config = dict(
    num_attention_heads=4,
    num_key_value_heads=4,
    beta1=0.95,
    lr_head=0.00612,
    decay_shape='linear',
)
Each number is 50 + 12 x the weight over the matrix's rms, rounded and kept within 0 to 99. Layers, rows and columns count from 0.

# q: layer 3 attention query, 128x128, rms 0.199, rows 0-24, columns 64-127
# k: layer 3 attention key, 128x128, rms 0.222, rows 0-23, columns 64-127
q0:45 49 56 55 57 41 55 47 47 49 44 41 49 55 46 53 57 51 44 54 56 47 48 49 47 51 55 52 41 61 55 47 56 53 55 52 40 56 61 44 57 57 50 70 61 39 59 54 61 47 52 40 36 45 48 43 49 48 56 60 49 40 39 41
k0:49 47 67 52 68 46 67 49 54 55 49 51 51 54 32 51 54 46 44 46 59 43 47 46 43 51 49 52 29 82 47 30 78 49 53 52 32 49 53 50 74 70 46 79 50 42 56 49 52 55 46 33 35 46 51 51 48 53 48 85 49 21 41 37
q1:57 42 38 48 40 58 42 51 49 47 54 57 48 39 60 41 41 46 42 38 42 53 50 49 48 56 48 48 63 35 50 64 29 44 43 53 67 47 42 62 36 29 45 31 35 61 38 40 41 48 49 65 64 47 51 60 61 58 47 34 53 65 63 54
k1:47 48 33 51 21 50 35 50 51 48 53 48 48 49 64 51 48 47 53 53 37 50 49 50 54 53 50 43 63 16 47 70 24 47 44 51 77 55 44 54 28 22 48 16 46 58 44 50 40 51 58 64 65 47 47 50 50 47 50 04 47 87 62 58
q2:44 57 60 51 56 44 63 51 48 49 46 44 52 56 49 55 59 49 54 58 56 47 45 50 51 47 52 57 38 65 49 38 62 55 55 47 37 54 58 43 61 68 54 61 65 41 64 60 60 49 49 42 39 53 49 38 42 40 53 64 49 41 37 41
k2:47 52 72 47 76 52 63 53 51 52 53 51 53 53 28 46 50 51 54 47 61 56 52 49 48 52 51 52 34 80 48 42 74 49 52 47 24 50 57 47 73 84 56 84 49 46 54 50 60 52 40 41 40 51 53 50 45 47 46 89 54 24 43 49
q3:56 42 51 68 53 49 51 46 49 48 38 46 50 55 50 61 52 46 40 46 53 46 43 43 52 49 54 52 52 50 51 50 53 46 53 52 46 64 44 49 55 54 48 52 52 42 58 50 53 46 49 51 49 44 41 46 58 56 67 48 53 49 46 50
k3:56 50 59 42 55 54 58 53 57 56 51 49 51 45 32 48 41 44 47 43 52 45 50 47 53 61 51 52 38 46 50 41 52 43 47 57 47 50 47 47 48 47 46 51 44 59 44 48 43 50 43 48 56 51 51 54 58 53 46 46 45 50 42 38
q4:57 40 40 55 45 57 43 48 55 47 52 51 51 41 53 50 41 50 44 40 44 54 51 49 50 51 47 47 56 42 50 55 42 49 50 56 59 51 39 57 42 44 44 33 40 55 41 41 41 40 55 53 58 46 48 60 58 60 52 40 47 59 56 49
k4:51 46 31 54 22 54 42 53 49 50 52 45 46 48 66 51 48 51 51 52 37 56 44 54 52 50 45 47 61 21 46 65 30 48 52 49 71 48 38 53 15 24 48 18 46 66 44 51 44 50 54 64 67 49 50 47 51 49 52 13 51 82 63 64
q5:59 35 48 57 42 55 46 46 52 46 45 55 48 44 51 50 51 49 43 40 45 52 44 43 53 57 48 50 54 52 53 53 49 48 48 49 58 53 49 48 45 44 47 49 42 50 49 44 41 46 48 52 52 42 46 59 58 59 57 43 55 51 55 50
k5:49 58 33 44 24 57 45 54 57 50 54 50 50 49 62 52 48 47 51 51 40 49 52 54 56 49 46 47 61 22 49 64 25 49 42 53 75 48 45 51 23 27 50 25 51 63 46 52 45 48 52 63 68 52 52 55 47 49 49 18 43 77 64 55
q6:58 43 37 50 40 60 42 48 50 46 52 57 47 41 63 45 43 44 48 40 37 51 47 48 53 52 47 42 55 40 50 63 38 46 46 52 59 47 37 53 45 47 44 35 33 55 43 44 45 47 51 58 65 49 44 58 58 57 48 36 52 65 61 62
k6:49 48 31 50 24 50 42 54 46 50 48 52 51 44 66 52 47 49 48 47 36 52 48 51 52 53 53 47 64 17 57 60 25 51 47 49 72 48 39 53 21 14 45 15 45 63 49 50 42 52 55 62 69 52 54 49 49 52 53 11 55 76 62 60
q7:59 41 44 51 38 63 45 49 53 45 56 60 43 44 55 47 39 46 45 39 40 56 55 51 50 55 46 45 60 40 48 59 35 47 44 56 61 47 40 56 36 39 43 29 29 57 41 40 46 47 57 55 61 45 48 60 60 61 46 40 51 61 62 60
k7:51 48 26 53 26 46 35 48 48 48 50 47 45 51 62 49 53 54 48 52 46 50 51 48 56 51 50 42 72 18 49 62 28 52 45 49 71 48 50 50 27 17 50 17 52 58 49 47 44 44 47 65 69 51 51 55 47 49 51 08 45 74 69 56
q8:58 44 36 52 44 57 35 50 54 46 53 58 47 43 60 47 47 49 45 44 38 52 49 49 52 52 44 43 51 32 49 63 38 44 42 47 65 47 35 54 37 38 47 37 31 61 36 43 50 52 49 63 58 48 51 60 59 61 49 34 51 64 61 56
k8:52 48 29 52 25 50 46 53 53 47 49 49 51 44 63 54 48 43 46 47 39 47 45 53 51 55 55 52 63 12 53 54 24 44 44 54 69 54 41 46 25 15 50 12 46 58 41 46 43 45 49 62 73 48 53 56 56 50 51 16 55 85 60 62
q9:62 39 45 49 33 58 36 46 55 44 51 63 47 41 59 46 41 46 43 37 38 55 59 49 49 60 46 45 63 31 47 61 38 43 44 61 57 46 43 57 27 31 41 28 35 62 39 39 48 46 49 61 68 46 48 58 60 64 45 30 51 62 67 62
k9:49 50 32 51 26 52 34 48 52 48 49 49 48 50 69 49 51 49 48 46 36 50 51 52 50 50 47 47 70 15 54 69 26 55 51 48 71 47 44 53 19 19 47 18 48 65 51 43 44 51 56 63 59 55 44 51 52 49 50 07 51 81 56 56
q10:42 55 65 53 66 43 56 52 52 53 44 44 61 58 31 57 58 52 52 58 62 43 42 49 48 47 54 56 44 63 53 45 62 57 57 47 37 56 64 40 66 58 54 78 62 45 58 59 56 52 45 36 40 52 48 37 42 42 57 57 48 35 46 41
k10:50 47 73 52 67 50 71 47 51 48 53 47 50 56 42 52 52 48 47 51 60 45 46 47 51 55 52 48 35 82 52 40 69 49 50 49 24 49 52 44 84 87 55 79 57 42 54 54 57 48 42 35 30 47 48 43 48 46 52 91 51 25 40 40
q11:55 41 48 60 54 50 53 43 51 45 42 52 49 48 50 53 55 48 43 47 51 46 41 41 56 53 52 55 45 52 54 47 56 48 52 49 48 58 52 54 55 47 47 49 50 46 53 50 48 42 46 48 46 44 47 49 55 57 59 53 50 46 49 54
k11:56 49 58 48 58 52 61 50 50 47 50 52 53 47 38 54 45 45 45 52 56 47 45 46 48 48 51 56 37 59 54 44 60 41 48 58 43 52 52 43 53 54 44 58 48 44 50 46 49 56 48 42 45 48 51 56 52 52 48 56 51 42 49 46
q12:39 60 61 52 57 43 61 50 46 53 47 39 55 56 41 56 56 54 56 60 57 50 46 50 50 41 52 54 42 66 52 31 62 60 57 43 46 54 60 46 71 65 56 69 63 40 57 59 51 50 45 46 38 55 49 41 40 36 53 67 49 38 35 41
k12:54 51 72 50 83 52 65 49 51 53 51 47 53 54 24 52 51 52 53 49 66 50 51 46 46 49 49 60 30 86 52 37 77 53 56 45 30 52 54 47 76 77 52 85 58 39 54 50 59 56 49 39 41 55 49 52 50 50 47 91 48 18 35 42
q13:45 53 59 54 59 40 59 50 47 51 43 45 52 55 44 56 58 49 49 56 60 44 47 47 52 47 56 57 38 60 54 44 59 58 53 50 41 55 60 44 57 59 53 64 66 40 56 57 56 50 46 48 41 47 50 42 47 46 58 60 49 41 43 37
k13:44 47 64 49 74 48 73 51 54 48 52 48 49 54 40 49 50 52 54 45 59 55 51 52 47 56 47 51 33 77 49 35 72 45 55 51 30 50 58 46 77 68 48 76 52 40 51 45 58 57 47 34 39 47 48 49 45 50 53 87 54 30 34 39
q14:38 61 60 47 59 41 61 52 51 56 49 41 53 62 43 55 57 55 57 62 60 48 50 53 47 43 54 61 45 66 50 43 65 50 56 51 39 52 60 45 70 58 57 70 71 40 66 60 54 51 40 44 34 55 47 45 38 37 48 70 46 41 38 41
k14:49 55 70 46 73 48 60 49 50 53 50 52 53 54 34 50 52 49 54 50 62 53 53 50 48 46 51 50 34 81 53 36 80 52 59 48 25 48 61 49 72 77 53 84 55 43 53 49 60 57 44 33 34 52 53 51 52 48 48 86 54 19 43 32
q15:55 40 45 60 49 55 42 48 51 45 48 52 50 41 58 47 47 49 40 40 42 51 51 46 51 57 47 50 53 36 57 56 48 44 50 52 59 51 43 51 43 35 45 42 44 56 39 43 48 48 54 61 60 40 49 55 59 61 56 36 48 63 60 52
k15:48 49 29 48 23 52 48 49 51 50 52 49 45 51 64 52 46 48 48 53 42 54 49 54 50 52 44 51 62 19 51 60 29 47 49 46 69 48 44 49 21 19 50 24 43 68 43 51 42 55 53 59 67 43 52 49 49 52 49 18 45 84 60 55
q16:40 55 54 43 54 56 53 56 58 54 57 51 56 54 48 47 42 55 61 56 49 53 48 50 47 47 47 47 49 53 47 45 61 45 48 45 53 43 42 48 56 52 54 55 61 51 52 55 49 46 42 53 46 57 47 46 45 49 41 62 49 49 44 47
k16:50 50 54 51 56 47 48 44 49 47 49 55 55 52 42 56 56 47 54 56 55 55 55 46 51 43 52 50 45 65 44 42 55 60 54 48 38 49 58 52 60 73 57 59 51 36 56 51 59 48 55 47 39 51 49 49 50 51 49 60 45 39 43 45
q17:40 56 66 55 63 38 55 50 45 53 41 37 50 60 41 57 61 56 52 63 66 43 45 49 48 49 55 57 40 63 54 47 62 60 55 46 32 55 66 40 60 54 55 69 62 37 58 57 63 54 43 49 37 51 50 41 42 41 58 59 46 34 43 37
k17:44 51 68 48 70 51 66 50 52 53 52 50 52 49 34 52 47 49 53 50 61 48 49 56 54 52 47 52 31 86 48 38 75 51 49 48 28 50 54 43 73 81 47 87 51 46 53 52 58 58 50 38 33 50 49 51 52 53 49 92 49 26 36 40
q18:44 58 49 43 45 47 53 53 54 53 55 47 56 53 51 48 47 57 58 52 48 56 48 58 50 47 43 50 50 53 46 46 53 54 47 49 54 45 48 47 49 57 50 48 51 47 55 47 46 41 50 45 44 58 46 46 47 46 37 57 47 45 39 47
k18:50 49 56 52 58 46 47 45 47 48 50 48 48 47 39 54 57 48 49 51 55 49 48 51 53 47 54 44 52 71 51 41 58 55 58 50 34 54 56 51 61 69 49 65 50 40 53 52 56 44 51 45 42 51 53 44 48 46 53 66 51 38 51 46
q19:48 55 54 56 61 46 57 51 43 52 44 41 53 58 47 55 55 50 52 52 56 46 42 51 54 47 54 51 40 60 55 43 57 57 57 46 39 54 61 51 57 62 53 61 57 39 61 55 57 48 48 43 45 52 48 43 47 46 56 62 51 42 38 45
k19:49 48 65 52 71 48 66 51 49 55 48 49 54 54 32 52 53 52 54 50 65 43 46 50 44 55 51 53 34 76 52 38 74 39 53 53 31 52 54 46 74 67 50 71 58 37 51 49 59 47 44 36 45 51 51 49 45 46 53 76 52 24 44 42
q20:58 41 35 49 38 59 42 49 52 46 57 62 43 42 62 43 41 46 43 40 35 53 56 49 52 54 46 47 58 39 49 57 30 45 45 52 66 46 33 57 42 36 43 30 29 60 39 41 43 47 63 57 58 47 49 63 60 59 46 33 51 63 56 55
k20:51 47 34 49 24 43 35 54 46 49 47 47 47 50 59 55 52 52 46 49 41 48 48 51 50 54 49 48 64 20 49 62 29 49 51 50 72 56 47 51 20 19 45 10 46 57 48 48 46 48 53 63 67 50 49 48 48 48 50 10 52 78 64 57
q21:57 44 34 51 37 57 35 50 49 44 55 57 45 45 66 47 42 45 41 41 37 49 53 48 52 53 48 50 62 36 49 59 39 50 46 53 65 51 38 61 30 28 48 29 36 64 41 42 44 52 52 64 64 47 48 55 62 61 48 37 54 61 56 54
k21:52 50 30 52 22 50 37 50 49 44 53 51 45 48 57 50 51 47 53 56 36 51 50 48 53 43 48 48 63 20 46 60 27 47 49 50 74 52 46 46 23 18 44 11 51 58 47 50 48 45 57 70 69 43 47 52 47 48 53 11 48 80 64 60
q22:53 54 39 41 36 55 42 54 55 50 57 55 49 46 57 44 42 51 54 45 43 58 50 55 47 48 41 50 55 37 46 60 38 52 46 50 57 43 41 51 44 45 52 34 42 62 44 44 44 53 50 56 61 55 53 57 52 50 42 43 53 57 55 59
k22:50 49 33 50 29 47 28 47 47 49 53 52 47 53 65 50 53 53 51 54 39 53 49 50 53 50 47 44 67 21 51 63 29 60 52 46 69 49 47 59 19 27 49 27 45 58 46 53 46 44 54 64 61 53 50 49 49 47 50 16 46 70 61 61
q23:55 49 40 44 40 55 40 51 51 48 58 60 47 42 62 48 43 46 54 43 43 53 53 54 49 52 42 47 61 36 45 58 38 47 45 51 64 44 41 58 41 45 46 36 44 62 39 44 50 49 54 61 58 54 53 56 56 55 41 31 51 59 65 58
k23:45 48 32 48 25 48 29 51 48 48 52 52 49 48 63 49 49 52 49 51 38 54 53 46 54 48 48 48 71 24 55 61 24 54 46 50 73 50 43 55 27 22 51 23 47 58 45 48 48 46 53 63 61 48 48 43 48 55 55 13 47 74 63 59
q24:43 55 63 52 68 44 52 52 51 53 41 42 54 62 41 54 60 54 52 57 61 49 42 52 50 49 52 58 41 55 47 42 69 62 53 46 34 54 66 48 58 59 56 70 59 38 55 56 66 60 45 41 33 52 48 43 44 41 54 56 48 40 50 41